{"vocab_size": 512, "hidden_act": "swiglu", "norm_eps": 1e-05, "positions": "rope", "attn_scale": 0.125, "tie_word_embeddings": false, "init_std_o": 0.0, "optimizer": "adamw", "beta2": 0.98, "schedule": "wsd", "decay_shape": "cos", "final_lr_fraction": 0.1, "train_tokens": 147200000, "max_steps": 6122, "dataset": "wikipedia_en"}
Each number is 50 + 12 x the weight over its row's rms, rounded and kept within 0 to 99. Layers, rows and columns count from 0. The size before them is the row's rms in percent of the matrix's.

# layer 11 MLP down, 64x256, rms 0.19, rows 0-54, columns 0-127
095:43 61 50 21 61 44 46 65 36 29 51 38 49 63 56 63 41 45 47 51 63 39 74 52 61 13 30 52 54 50 58 64 53 62 51 50 62 45 48 68 43 37 36 54 43 44 38 52 45 74 35 52 55 56 40 60 45 61 67 34 43 44 50 47 41 35 39 46 52 34 49 42 61 49 41 53 41 39 29 76 41 43 42 55 34 45 46 66 69 80 49 58 41 38 57 45 41 51 44 74 70 49 51 61 45 55 62 54 47 42 57 44 43 11 65 53 50 58 58 56 61 25 78 44 50 66 53 58
104:46 52 64 54 44 48 42 39 57 48 47 50 26 28 59 62 47 65 50 69 49 61 59 52 44 59 58 76 59 53 51 37 48 59 60 44 46 43 36 44 56 51 77 63 46 63 56 58 55 29 27 68 47 51 52 48 39 38 47 20 55 62 56 40 55 63 39 46 37 51 67 40 47 55 44 49 52 61 57 31 32 43 60 35 47 28 64 28 58 53 54 57 62 39 28 33 21 51 38 70 45 54 41 28 45 74 62 65 32 67 53 43 62 48 49 69 36 43 48 30 41 46 44 36 71 38 52 55
097:62 53 75 80 38 45 41 63 71 24 60 26 35 45 39 54 59 50 34 74 59 41 45 65 47 69 42 39 41 34 42 54 58 61 52 54 40 48 57 39 51 69 65 57 59 78 42 56 37 51 40 56 48 55 45 43 37 52 10 42 63 55 66 57 64 33 29 44 46 46 40 61 71 58 43 56 66 34 60 56 76 46 37 50 32 49 37 36 24 67 62 57 55 39 72 74 68 48 50 40 55 29 58 42 36 56 52 55 51 37 61 41 30 62 34 60 75 49 45 32 61 62 42 48 48 35 40 44
110:44 50 37 54 67 55 59 45 43 33 41 44 47 35 23 63 50 47 43 47 58 34 48 63 49 38 50 68 43 35 21 57 33 60 54 49 64 47 52 42 53 52 37 54 51 34 43 54 63 70 52 47 66 52 52 55 50 52 50 46 38 41 36 43 57 35 51 48 60 65 57 77 56 53 51 52 46 29 43 45 35 59 55 39 67 53 60 55 71 34 39 47 35 44 49 66 66 55 40 36 60 46 14 46 60 43 32 22 38 55 55 63 64 60 57 42 71 59 50 42 65 49 48 63 51 32 38 62
110:57 40 55 36 58 78 35 41 38 64 46 50 49 67 42 60 39 51 80 52 46 50 57 38 34 40 56 32 46 53 62 49 49 73 29 19 43 57 65 49 49 38 33 39 46 50 55 57 41 73 72 34 35 49 31 49 37 58 46 44 42 45 33 23 51 49 64 57 37 61 70 58 45 34 50 53 49 52 53 42 54 44 78 27 40 62 54 52 45 63 34 33 37 72 57 57 35 58 55 26 57 40 42 47 35 44 56 39 34 35 49 53 59 59 62 54 45 28 33 37 44 55 48 51 63 36 36 51
094:37 53 70 60 73 22 60 42 59 75 38 43 56 52 35 33 45 40 40 48 33 55 48 76 66 39 51 65 51 44 66 67 52 74 57 61 50 72 63 46 46 28 60 77 45 56 45 54 59 38 50 40 51 60 43 30 49 47 59 45 53 56 62 66 46 39 29 72 75 67 46 29 49 63 35 47 48 37 54 37 43 53 56 40 56 56 61 56 55 46 47 32 45 37 59 57 54 57 49 43 35 54 55 41 61 55 50 56 46 31 51 63 43 60 56 43 41 48 60 56 59 50 48 59 56 37 84 22
101:60 49 35 60 55 41 44 56 55 58 42 57 79 53 50 50 57 63 38 43 23 52 41 44 32 58 44 54 61 51 60 72 60 52 48 49 61 77 27 38 42 56 33 52 49 53 60 41 51 52 45 73 62 45 68 48 43 37 42 49 22 61 48 38 52 47 35 49 56 59 70 57 49 68 56 67 44 48 45 36 39 45 36 48 40 76 47 48 53 56 50 50 67 52 50 43 30 55 65 47 59 47 73 63 66 66 47 49 55 33 53 52 24 54 48 64 43 66 73 60 46 43 56 41 38 49 47 51
095:48 45 39 59 52 56 46 49 45 42 34 50 51 55 48 37 61 59 65 57 48 46 50 62 46 39 51 34 68 60 32 59 58 53 46 49 56 44 45 39 47 59 49 45 41 62 54 76 64 62 62 55 63 49 49 38 41 50 52 75 65 27 34 44 57 57 52 62 69 48 43 54 44 54 58 53 52 55 41 34 52 59 70 62 57 33 41 55 69 49 64 58 28 26 28 46 68 39 44 41 73 59 33 55 20 36 54 48 66 62 58 58 53 44 65 73 60 50 49 61 12 52 53 46 33 58 46 52
100:34 59 54 27 29 28 68 66 47 71 44 47 54 61 51 64 54 65 52 66 55 60 39 48 53 58 60 35 55 52 64 60 75 59 60 69 54 67 55 57 57 47 55 50 42 61 69 28 55 40 62 47 38 42 44 37 71 42 38 35 31 32 43 60 27 54 59 54 46 75 43 54 67 48 73 58 39 59 42 54 57 22 53 51 52 56 56 38 40 55 54 40 46 50 41 56 48 60 42 68 47 60 60 31 34 58 50 75 48 36 39 49 51 52 76 44 48 56 59 14 31 63 36 38 33 60 40 38
102:57 46 53 37 59 60 66 42 57 57 35 71 54 38 52 69 34 39 71 40 84 38 53 61 41 55 42 57 38 57 57 59 54 51 45 55 54 54 52 63 64 34 62 59 26 54 55 64 35 55 36 69 50 34 49 57 46 50 71 34 56 55 63 60 45 60 29 70 37 58 31 25 40 39 47 51 43 43 44 59 34 66 27 38 43 42 44 45 52 48 34 38 44 34 63 42 28 66 46 31 43 75 42 39 66 58 43 54 34 40 48 22 21 62 57 63 64 60 61 44 54 35 44 61 60 72 66 35
094:43 33 35 38 39 41 57 70 46 50 39 45 50 47 43 33 34 71 42 53 53 40 50 49 54 37 44 52 72 50 53 41 69 55 47 39 34 60 38 67 34 58 56 24 47 44 51 36 45 54 56 58 59 52 53 64 44 27 42 39 49 65 64 44 56 70 39 62 53 48 51 54 31 53 29 50 54 39 42 38 48 37 62 51 30 47 34 31 52 55 49 49 39 65 68 53 53 74 42 47 53 71 49 29 51 75 30 35 63 65 59 64 52 40 68 67 32 60 34 38 42 50 45 49 47 54 42 50
098:52 41 73 47 44 69 38 56 57 36 55 54 50 56 48 25 28 46 57 33 27 48 63 53 36 44 50 49 54 58 40 48 52 48 43 70 45 74 56 43 39 68 28 53 58 64 40 81 68 76 42 50 36 52 57 47 44 32 56 66 34 49 71 69 58 60 40 67 54 64 49 53 57 39 53 56 56 52 25 52 61 62 48 46 39 40 33 62 53 45 42 56 78 49 34 49 37 47 53 64 65 46 41 40 72 58 52 48 46 33 57 37 56 74 46 63 45 58 34 58 45 66 65 67 41 42 29 63
091:49 19 39 75 51 66 53 39 42 47 42 44 53 58 24 58 66 56 52 55 69 68 45 54 75 32 26 44 53 25 47 49 59 61 42 46 38 32 51 57 62 54 27 45 54 48 85 52 46 29 41 45 40 84 55 38 53 41 46 22 26 50 45 49 47 63 52 37 41 58 54 43 66 52 43 44 35 61 40 39 59 57 52 39 68 44 40 58 66 57 45 55 49 49 66 50 52 50 43 62 56 43 66 57 45 60 56 59 65 40 69 36 52 53 53 33 50 52 46 44 33 53 55 56 55 54 47 52
142:50 48 47 39 67 47 43 74 44 63 47 37 64 48 72 46 55 40 32 38 38 24 39 48 61 47 70 49 56 60 46 35 57 39 57 63 72 75 72 66 40 55 61 56 30 41 58 75 63 48 65 43 61 55 51 54 32 29 51 53 48 55 55 44 48 29 60 63 41 43 65 49 32 50 64 57 62 62 59 48 66 56 56 35 47 61 26 54 57 32 47 51 54 49 31 60 42 32 40 33 59 55 48 67 53 32 69 52 62 38 64 52 42 43 42 48 53 44 65 56 50 29 51 42 64 41 50 68
094:30 59 44 57 58 56 59 65 56 63 35 60 57 52 54 53 35 61 45 60 37 53 35 55 48 41 36 51 55 68 54 47 68 58 49 57 44 22 49 52 51 62 48 42 55 69 29 53 70 68 47 42 52 44 63 33 57 45 55 62 52 40 38 46 37 41 47 48 56 42 51 37 64 40 43 41 56 61 65 53 55 56 56 63 66 58 41 24 40 81 57 50 20 57 74 71 40 53 63 40 49 43 47 62 75 52 64 54 60 60 37 43 38 56 46 52 28 50 52 42 43 48 54 45 46 50 39 56
097:61 73 74 60 51 59 46 47 62 33 30 38 39 73 52 60 68 45 70 41 41 35 63 55 71 57 40 63 53 64 30 16 62 53 61 37 62 40 65 51 67 52 48 61 35 42 50 44 67 63 33 32 50 48 49 53 54 45 43 41 40 58 38 59 48 45 38 64 38 68 58 53 68 69 72 45 34 54 47 42 36 51 77 60 31 57 44 29 40 54 55 59 40 27 57 45 43 42 58 64 51 29 26 43 64 77 63 57 35 42 46 43 56 44 27 58 46 46 69 40 48 58 30 36 48 43 63 58
106:61 64 56 35 67 50 40 29 51 45 22 37 59 51 51 51 47 50 37 38 69 54 53 57 47 58 41 63 36 43 55 40 50 65 24 50 53 18 49 49 46 65 58 60 51 53 68 48 50 55 37 61 40 82 36 47 36 36 33 63 37 51 57 54 69 54 37 50 66 61 51 72 33 40 56 46 38 52 61 59 40 65 53 49 46 59 56 39 69 50 62 41 58 48 49 37 56 43 58 53 38 51 41 52 65 58 25 42 52 62 38 43 49 59 63 62 60 06 42 46 65 60 49 43 35 48 43 39
101:56 25 46 28 56 59 23 60 46 43 37 58 32 70 42 64 40 38 53 65 45 50 34 45 54 34 54 34 54 52 41 33 51 45 22 50 47 53 43 54 46 33 55 41 51 59 51 58 70 50 50 40 60 39 34 63 49 41 52 50 42 42 49 49 43 51 57 59 36 39 50 33 43 47 24 57 70 69 28 54 49 60 64 47 45 43 41 55 52 47 58 38 39 43 51 67 30 54 73 30 45 55 44 49 40 46 35 50 42 31 54 26 62 60 67 64 55 42 56 59 30 49 51 86 46 50 50 73
092:42 33 49 42 49 50 35 51 51 65 53 38 48 47 57 45 29 34 43 34 56 34 59 45 49 66 56 53 55 67 59 51 40 59 29 39 62 44 64 51 47 33 42 64 65 30 49 51 47 35 59 51 35 59 59 45 50 45 48 60 51 60 55 39 65 56 58 38 64 52 48 60 58 38 48 64 49 33 47 59 40 39 56 51 47 69 52 45 29 62 57 25 30 36 48 50 75 40 25 44 43 40 62 32 45 55 42 45 52 60 39 64 31 62 51 65 52 48 58 65 32 59 59 44 35 53 29 40
092:54 54 65 56 67 43 35 38 26 63 32 25 58 35 55 48 58 47 46 69 62 60 43 64 29 39 44 27 37 52 38 61 30 43 44 50 55 53 28 20 52 53 55 34 51 29 66 38 40 74 46 59 38 42 52 46 59 51 74 29 55 69 37 44 50 35 36 39 56 39 30 35 41 28 41 66 73 60 42 69 50 63 53 48 41 53 46 51 67 31 36 54 61 69 61 61 60 61 49 56 74 49 50 49 44 45 36 50 43 60 49 66 30 28 66 42 68 60 61 43 50 49 49 32 51 34 35 56
100:42 60 49 38 52 56 59 57 48 50 35 50 49 47 55 31 43 41 40 29 52 44 35 56 59 46 59 64 42 68 43 48 54 68 62 50 57 48 45 56 50 59 41 43 49 25 49 61 40 44 54 58 34 77 44 37 41 27 51 59 60 47 74 44 34 49 35 25 34 65 50 29 62 55 35 47 44 57 44 62 35 35 37 41 50 65 50 59 73 52 65 53 44 51 54 28 50 27 63 38 65 53 51 46 46 57 54 41 63 34 54 66 30 56 69 56 64 79 38 71 45 53 68 31 45 47 46 75
099:29 49 49 69 31 36 50 26 39 43 46 46 63 53 28 18 24 70 36 57 43 66 51 48 30 53 42 60 46 60 31 58 45 48 44 41 69 47 30 55 35 66 41 47 33 40 54 40 67 44 57 67 69 45 53 83 50 57 64 57 45 38 57 31 60 48 55 57 50 60 60 65 50 46 49 43 66 46 53 33 53 51 49 41 62 56 54 38 44 63 29 49 41 53 39 56 59 40 54 68 66 28 64 48 09 48 66 62 48 35 71 46 46 50 41 59 54 55 39 44 37 70 43 46 66 41 43 61
099:34 37 58 49 42 54 38 53 34 36 48 33 48 34 43 52 37 53 48 29 65 54 32 60 52 64 60 57 42 62 28 45 35 20 53 53 52 48 62 21 52 58 50 49 59 44 25 59 30 57 59 41 46 39 50 43 73 48 57 37 61 44 44 79 73 60 48 45 52 43 67 31 63 68 72 42 52 50 36 77 30 54 43 32 23 57 55 64 33 54 50 61 36 35 73 62 44 53 49 29 46 51 64 43 46 47 50 36 56 56 25 50 43 51 51 52 49 41 48 53 55 61 31 40 51 38 47 63
143:80 45 70 66 47 32 70 56 42 69 51 54 62 34 46 45 35 39 46 43 61 53 52 52 40 60 56 37 62 71 32 55 55 69 54 74 63 54 38 35 19 54 35 60 45 36 52 38 55 40 63 36 68 56 58 68 51 54 52 31 70 29 38 48 31 30 51 45 41 63 53 45 56 55 59 49 51 31 49 49 48 59 32 46 56 54 67 45 43 61 43 56 58 49 46 37 49 45 61 55 40 53 65 39 66 43 61 54 56 58 55 53 42 31 36 54 79 42 69 54 65 48 56 39 48 47 43 45
107:50 45 56 45 52 56 49 56 62 48 57 39 81 41 35 46 60 58 51 54 52 55 51 37 23 53 45 55 52 62 48 76 34 46 43 62 43 43 47 48 40 27 38 51 79 71 60 22 20 60 45 63 44 82 37 42 50 66 23 52 63 51 53 42 53 66 34 48 60 34 60 62 46 51 38 63 46 61 48 61 47 58 71 52 76 66 32 35 33 43 42 41 40 50 32 63 23 53 48 32 64 64 62 58 66 51 75 60 46 56 44 53 44 53 49 78 45 35 46 63 35 44 74 33 44 61 60 53
099:41 40 62 51 29 47 67 60 53 57 35 28 34 54 43 47 60 54 45 49 50 42 63 50 39 22 60 29 30 59 41 52 55 48 69 70 55 56 41 50 36 45 36 53 39 49 64 54 80 56 78 45 69 42 80 58 58 35 40 47 49 59 53 52 58 58 53 65 38 39 76 48 53 41 61 55 66 47 44 44 48 48 60 52 67 46 43 51 49 46 71 57 49 42 51 76 46 49 76 76 40 47 57 42 39 58 40 44 51 55 35 55 46 34 21 29 55 63 43 62 59 38 48 53 37 57 68 56
095:47 50 32 58 53 52 62 50 45 50 66 51 63 64 59 19 51 55 61 25 47 68 58 69 62 62 42 42 63 17 58 49 64 49 69 52 57 54 42 30 45 64 67 47 36 62 62 40 39 54 52 46 33 34 56 54 45 35 58 42 56 76 64 54 43 58 54 45 45 58 49 55 58 62 44 31 60 60 37 52 56 54 40 58 60 60 61 62 38 44 40 47 53 45 34 37 44 52 61 31 58 52 56 66 36 65 44 42 44 45 48 36 45 67 35 31 56 57 17 42 57 52 49 60 44 54 50 41
091:53 51 65 45 55 45 32 32 35 62 41 47 53 40 57 53 63 64 33 57 62 30 30 66 59 52 66 60 46 52 37 42 30 48 40 53 50 46 60 40 36 36 50 71 59 35 75 66 45 57 33 37 45 62 62 60 47 62 33 64 56 42 52 41 61 53 55 46 60 47 67 67 51 41 45 59 33 48 56 58 60 32 68 68 56 72 72 23 39 46 38 44 58 56 56 54 58 61 40 41 45 56 66 70 49 63 50 47 33 52 49 28 56 61 43 49 40 47 43 61 46 49 47 42 50 57 59 55
090:38 51 23 67 52 28 53 49 64 68 65 42 45 58 77 56 38 45 68 49 46 60 37 55 59 65 48 42 54 62 49 63 76 60 45 63 49 43 53 64 45 67 42 62 58 64 36 61 50 39 54 36 53 54 43 27 59 49 49 36 54 61 53 40 46 45 40 56 61 54 37 46 58 44 39 70 63 72 50 30 52 73 69 34 57 46 48 52 48 57 40 44 17 50 37 56 49 45 61 57 53 61 33 62 62 57 40 54 60 52 52 55 65 57 47 54 48 43 44 45 58 71 47 39 44 38 68 46
100:39 55 33 61 68 47 61 53 44 38 37 81 58 53 57 42 47 59 51 62 44 52 31 32 66 36 33 67 66 40 43 43 58 48 60 56 51 39 41 30 44 55 46 36 36 52 37 46 47 38 46 45 36 50 54 58 30 33 41 42 47 43 63 50 32 30 17 49 23 71 44 53 34 58 58 73 62 64 55 76 41 45 59 50 46 57 58 44 44 49 42 54 49 45 45 34 44 63 42 56 49 49 46 53 45 57 57 48 46 55 21 34 47 49 37 44 72 30 46 77 55 61 58 47 31 72 39 45
093:29 56 49 47 44 43 56 69 71 52 70 45 40 54 32 60 48 44 30 56 40 64 47 69 48 47 61 50 54 48 61 44 32 47 52 54 27 47 25 45 25 50 35 70 65 52 41 54 44 60 54 57 46 59 28 61 53 41 42 39 55 56 53 48 37 52 34 47 41 58 53 57 58 74 72 65 51 45 59 45 41 51 50 47 43 60 46 51 44 66 54 75 52 90 45 45 44 50 47 37 52 44 41 35 46 38 51 32 41 42 58 60 49 62 41 60 31 44 39 49 42 51 60 58 29 63 53 56
096:53 50 53 64 39 37 63 60 68 56 51 53 45 55 40 32 65 32 65 37 47 52 22 64 54 67 35 44 37 23 57 39 48 64 38 63 24 42 40 39 67 68 50 37 50 40 34 57 46 27 60 58 62 58 48 36 46 48 40 45 55 33 54 51 64 61 65 48 36 48 51 40 30 50 43 47 38 61 40 58 56 69 54 46 64 55 47 46 55 60 54 57 46 51 48 73 32 68 38 42 47 39 58 92 75 58 55 74 32 47 61 53 76 39 33 62 36 35 47 65 44 37 66 43 46 51 53 70
093:63 62 54 62 35 50 53 55 48 51 44 56 51 34 28 39 47 34 42 45 37 45 42 53 46 42 46 70 50 58 39 45 48 28 50 42 66 43 32 41 59 35 63 64 66 50 54 78 44 38 56 69 61 45 70 70 50 39 55 43 34 67 60 43 45 25 40 29 43 28 58 56 53 51 51 56 78 42 58 26 58 34 56 44 48 66 53 32 59 39 55 43 56 60 57 62 47 43 61 53 68 44 66 36 59 57 47 41 55 39 43 51 64 46 39 66 72 57 71 61 63 64 69 46 62 33 37 42
097:51 30 55 58 44 49 49 47 50 37 55 69 38 40 54 59 61 55 67 48 50 43 57 57 60 47 43 29 54 61 69 50 48 53 46 53 42 42 51 33 57 40 57 74 55 61 33 79 36 43 56 42 52 68 33 43 33 37 40 47 52 68 77 34 69 40 51 29 48 55 52 60 39 43 51 50 42 60 55 47 41 54 35 65 62 66 43 59 53 27 57 39 65 61 21 32 56 50 37 58 53 28 58 43 61 40 73 48 67 35 57 46 48 61 58 40 50 30 66 48 41 46 59 54 46 44 40 60
094:59 29 66 52 66 56 46 27 36 57 83 72 42 43 50 26 37 12 54 30 52 40 40 42 45 53 61 49 48 43 51 38 54 45 50 38 47 29 66 29 34 49 45 51 38 30 48 39 65 66 38 50 43 59 52 39 46 40 37 57 47 44 51 48 48 51 46 57 68 34 60 50 54 43 69 49 36 58 53 69 43 40 36 26 48 52 36 73 56 59 32 44 56 50 51 61 48 53 27 47 36 66 63 62 56 40 62 42 28 50 72 60 63 43 55 36 79 60 46 42 55 52 61 49 49 45 34 69
101:58 64 54 29 23 35 44 51 49 58 29 26 55 58 51 52 56 57 44 62 56 41 81 44 60 60 69 49 51 64 55 75 55 57 52 62 46 40 39 27 51 59 59 54 47 59 50 73 72 57 41 48 48 54 76 45 40 20 48 50 57 45 64 50 44 49 44 54 47 60 51 37 40 59 44 33 65 33 64 30 38 43 36 52 62 53 55 56 47 62 36 54 36 54 58 40 44 42 31 41 43 59 45 25 27 51 58 61 52 37 26 54 53 53 59 74 62 38 53 61 53 40 71 49 57 66 44 39
095:62 63 62 47 37 72 47 24 30 29 45 49 55 53 32 38 61 41 72 48 48 55 50 46 50 49 45 50 54 30 35 41 46 55 38 50 70 69 77 66 56 52 54 47 53 62 55 62 35 47 57 42 67 35 45 61 37 48 59 50 65 31 64 28 52 43 55 36 59 49 49 71 44 41 54 35 59 22 26 56 59 31 48 25 54 47 48 60 52 70 48 32 50 31 38 46 50 42 46 26 73 69 54 52 43 36 50 83 49 53 56 30 36 54 67 44 56 60 66 49 57 45 68 47 57 44 43 46
101:56 60 63 49 52 65 46 49 49 35 61 56 57 38 75 51 49 30 40 65 36 47 55 24 47 51 54 46 55 64 50 61 51 65 42 44 28 59 36 63 45 44 41 45 69 53 48 53 42 66 45 42 52 62 49 48 37 60 60 75 54 57 62 48 59 64 71 56 30 46 39 44 54 58 31 31 41 58 67 41 18 64 32 70 52 48 19 46 47 56 36 61 48 40 17 56 72 57 51 61 32 52 46 58 42 49 65 63 64 48 43 58 65 32 36 36 52 51 42 41 64 62 51 51 20 49 34 38
093:57 59 38 46 59 48 44 52 48 50 47 54 58 57 54 48 51 37 58 43 44 57 34 32 65 59 50 56 39 54 58 47 49 50 47 48 38 48 41 34 62 33 53 26 45 51 47 72 40 51 45 52 40 66 50 54 40 57 59 55 60 42 56 52 44 43 32 45 47 29 61 70 61 49 64 51 43 50 30 42 33 63 69 48 41 43 44 59 61 49 48 26 62 45 46 65 33 39 33 51 52 80 61 54 43 18 47 49 30 41 61 56 59 28 42 69 68 60 48 61 64 63 57 40 32 53 30 51
103:26 60 52 56 73 39 60 53 46 22 58 29 39 50 61 44 63 58 54 53 41 61 29 42 36 53 56 46 36 53 14 59 71 33 54 51 62 51 72 56 71 76 41 45 48 63 42 67 43 37 54 57 52 54 48 39 49 39 34 34 39 55 31 18 43 43 55 50 42 52 62 35 46 53 51 46 45 65 59 49 47 39 57 26 40 49 49 59 60 33 52 39 51 55 50 34 35 57 37 54 49 34 60 68 31 54 39 58 73 34 57 27 67 48 50 38 55 55 49 57 45 52 61 60 70 41 42 61
094:47 38 42 60 57 55 65 55 51 42 45 52 62 54 43 56 52 60 60 30 47 41 61 48 42 39 58 39 45 63 57 36 62 53 47 38 60 43 72 35 69 38 48 51 49 38 64 41 57 52 48 53 53 49 73 41 48 48 65 53 45 52 47 52 30 51 43 60 52 67 43 38 34 45 42 57 51 41 66 47 71 63 56 53 52 67 25 60 50 42 69 39 65 52 62 31 54 61 57 71 37 39 59 49 73 87 38 34 58 42 66 59 48 57 50 62 46 53 60 61 52 63 47 62 60 85 35 62
102:33 63 42 33 45 52 51 24 53 33 58 51 58 48 63 41 52 76 40 41 65 56 60 41 51 44 67 67 56 45 58 57 57 50 31 65 58 49 53 58 53 29 46 32 36 46 50 68 53 64 55 25 36 45 47 21 27 51 47 46 61 49 60 49 41 43 78 68 44 40 46 62 57 45 51 58 67 32 45 28 69 55 60 63 43 60 33 76 59 42 42 34 44 49 59 49 43 41 53 45 39 71 41 29 30 33 43 28 42 50 58 37 24 59 40 51 46 38 69 59 47 26 47 32 52 35 38 40
100:70 66 39 49 56 59 49 52 59 63 53 44 49 58 64 64 65 56 43 58 63 48 76 64 62 54 50 63 40 22 56 53 70 44 48 44 63 58 29 50 39 48 43 64 51 50 55 52 33 46 33 62 49 32 63 48 47 30 36 64 59 64 39 71 63 42 21 50 84 39 60 71 48 37 52 53 72 63 83 51 58 45 57 44 53 48 43 46 73 55 59 35 49 48 51 75 63 54 26 44 41 56 51 50 47 45 49 42 58 44 79 49 64 63 42 56 66 37 39 29 55 44 57 70 73 65 50 60
096:36 46 47 21 36 70 32 42 27 34 63 62 53 58 47 65 40 54 39 35 59 49 49 32 61 55 60 44 41 70 35 44 30 66 36 55 62 33 43 38 63 44 46 68 16 46 35 44 57 49 43 55 44 50 70 24 31 34 50 43 39 54 47 41 55 53 38 70 35 59 79 43 45 57 55 63 59 43 60 38 63 56 56 19 62 39 47 67 52 56 37 29 56 55 46 50 55 43 59 46 56 32 56 44 58 37 37 69 57 68 55 56 35 65 59 42 74 65 55 54 42 60 63 42 44 50 60 48
091:33 54 45 49 38 54 59 46 64 34 43 37 55 24 53 35 62 35 41 53 29 50 41 50 70 31 58 41 38 43 40 54 45 58 56 33 65 24 46 41 50 36 43 47 59 35 39 47 33 79 59 56 44 43 59 66 60 67 53 30 20 40 46 38 28 31 63 56 49 59 60 50 44 52 26 48 62 43 49 59 57 44 44 71 41 48 72 60 73 71 29 44 70 69 49 41 24 44 38 49 35 51 55 45 45 55 41 50 51 59 61 47 55 46 56 56 33 29 59 39 54 61 40 48 41 37 26 52
105:50 65 80 53 34 39 67 47 50 49 59 66 74 57 53 67 55 38 46 47 63 54 37 64 57 45 66 81 41 44 50 40 21 52 34 36 50 43 48 53 31 49 53 65 40 38 15 54 49 37 65 61 56 37 38 43 54 44 58 62 70 68 61 57 63 58 57 61 34 43 41 41 39 66 57 41 41 41 44 64 68 54 66 47 63 71 38 62 58 32 50 65 48 63 59 68 51 56 53 40 53 45 54 45 62 34 50 57 48 50 62 62 67 28 56 65 30 60 52 48 81 56 36 41 40 46 47 35
098:48 36 54 38 42 58 49 44 67 47 73 61 70 56 60 42 57 65 40 59 46 52 56 62 61 32 30 59 36 54 37 17 50 53 43 52 47 46 41 59 48 31 57 46 54 47 47 53 36 54 49 41 65 51 51 41 58 57 76 53 49 41 57 61 47 56 34 42 53 49 33 49 70 24 58 45 72 61 60 55 41 39 48 62 76 60 57 43 86 42 52 58 58 73 53 43 41 46 30 57 37 53 48 67 45 50 46 37 21 48 59 63 67 27 55 49 45 42 80 36 41 47 38 56 51 70 45 70
098:50 42 59 61 48 20 64 54 62 60 50 41 65 69 84 47 39 69 34 55 57 20 59 38 43 45 52 42 58 23 72 49 41 53 56 52 74 61 39 64 62 69 52 69 35 49 48 60 60 47 62 52 32 67 58 49 48 35 44 56 46 45 34 51 46 41 59 50 52 37 47 47 33 50 54 45 48 16 41 50 47 56 29 56 43 50 37 54 52 40 67 38 30 45 51 51 65 59 65 67 50 50 54 33 27 53 36 46 65 33 39 30 38 55 41 45 36 65 58 71 86 41 76 39 61 31 32 60
109:38 61 60 49 32 56 53 51 44 51 50 55 49 37 56 46 61 45 47 38 57 43 52 77 53 36 70 59 49 63 49 44 56 45 85 51 45 66 47 67 39 40 32 35 62 58 61 49 52 65 36 42 48 69 32 37 63 55 33 57 29 48 36 41 56 47 54 27 55 29 79 50 67 44 53 63 28 69 48 66 57 49 55 50 37 57 54 48 36 59 54 54 64 59 73 79 32 65 49 24 41 57 62 65 59 45 46 27 64 37 54 60 52 49 39 51 50 44 42 29 72 44 35 38 58 23 33 59
100:64 33 56 51 47 28 28 50 60 30 50 56 54 55 47 71 48 55 41 56 48 46 47 35 45 62 42 42 40 60 50 38 71 52 39 51 55 43 59 66 57 73 48 37 25 42 40 35 29 62 42 43 65 53 50 60 61 55 33 39 16 34 72 61 65 47 52 47 36 41 46 48 42 48 33 39 26 43 40 57 34 57 61 41 54 60 34 54 44 35 49 45 36 43 52 48 60 71 36 59 57 42 57 47 33 31 73 56 60 72 69 53 47 44 66 66 40 30 70 61 47 31 46 80 56 46 46 78
102:65 61 50 20 59 36 55 39 57 59 39 38 60 47 34 57 55 41 38 33 57 27 50 51 57 36 51 55 44 35 73 56 30 55 47 55 43 21 39 46 30 54 56 43 75 51 76 53 31 42 31 28 48 48 52 56 56 49 46 60 64 58 32 42 46 47 48 52 43 39 40 55 42 34 43 32 48 53 53 54 39 62 51 63 56 32 52 49 52 45 29 33 41 56 41 55 71 67 48 68 47 08 37 74 54 57 28 57 34 58 45 50 75 56 64 47 54 52 41 53 47 34 49 57 42 41 57 46
102:56 38 60 45 57 52 51 41 57 70 47 64 54 47 52 44 26 45 53 60 63 68 68 40 70 51 46 56 60 45 21 56 50 54 64 39 54 51 59 77 66 36 55 37 53 53 57 30 73 15 55 32 42 42 59 60 64 52 77 54 59 57 58 32 49 69 41 29 77 42 32 39 52 55 65 36 52 44 57 60 30 58 63 71 44 66 49 46 46 56 40 59 40 40 55 51 59 31 32 55 50 55 66 27 53 39 57 72 54 28 48 62 37 45 59 54 45 50 50 67 50 35 64 50 47 55 76 50
102:57 43 45 42 58 66 59 61 23 42 35 44 62 65 56 47 49 58 51 42 49 55 61 75 53 33 45 53 45 69 58 32 55 47 47 59 32 79 30 51 43 61 48 56 39 36 51 54 48 62 59 47 41 52 54 60 37 58 40 33 51 34 54 61 56 47 45 66 49 53 41 69 68 72 76 62 41 43 69 74 56 30 43 64 65 45 45 58 67 69 59 70 56 49 41 55 37 45 59 54 80 57 39 59 46 52 38 66 33 49 47 44 60 38 66 39 47 49 49 51 53 52 65 56 50 57 72 65
093:44 59 29 43 40 54 52 32 54 58 63 50 62 74 45 53 38 66 51 31 66 44 51 56 38 41 63 50 60 57 45 84 55 67 53 45 37 43 63 61 54 60 48 32 60 59 29 52 26 53 51 28 39 48 51 55 64 41 71 42 70 55 58 46 45 74 41 61 52 62 52 52 61 57 47 44 65 65 49 45 52 59 47 38 46 27 53 65 40 57 50 74 52 35 50 54 56 63 82 40 48 58 56 64 40 38 40 51 40 49 36 36 52 38 47 68 46 74 32 52 50 44 61 41 61 43 59 23
098:34 48 39 80 52 52 45 41 53 46 53 48 59 43 63 44 40 65 49 35 46 58 42 54 58 34 47 28 78 41 52 39 24 89 48 53 69 64 36 64 95 41 51 38 31 32 56 64 42 52 72 33 36 45 57 49 78 57 67 55 57 63 61 62 25 59 39 35 45 60 30 66 68 40 48 47 42 41 53 53 57 51 57 45 50 47 51 47 62 51 51 48 53 76 41 43 47 34 64 52 50 23 40 21 53 50 64 39 62 59 46 66 44 60 68 35 53 75 50 64 50 60 48 57 52 50 46 53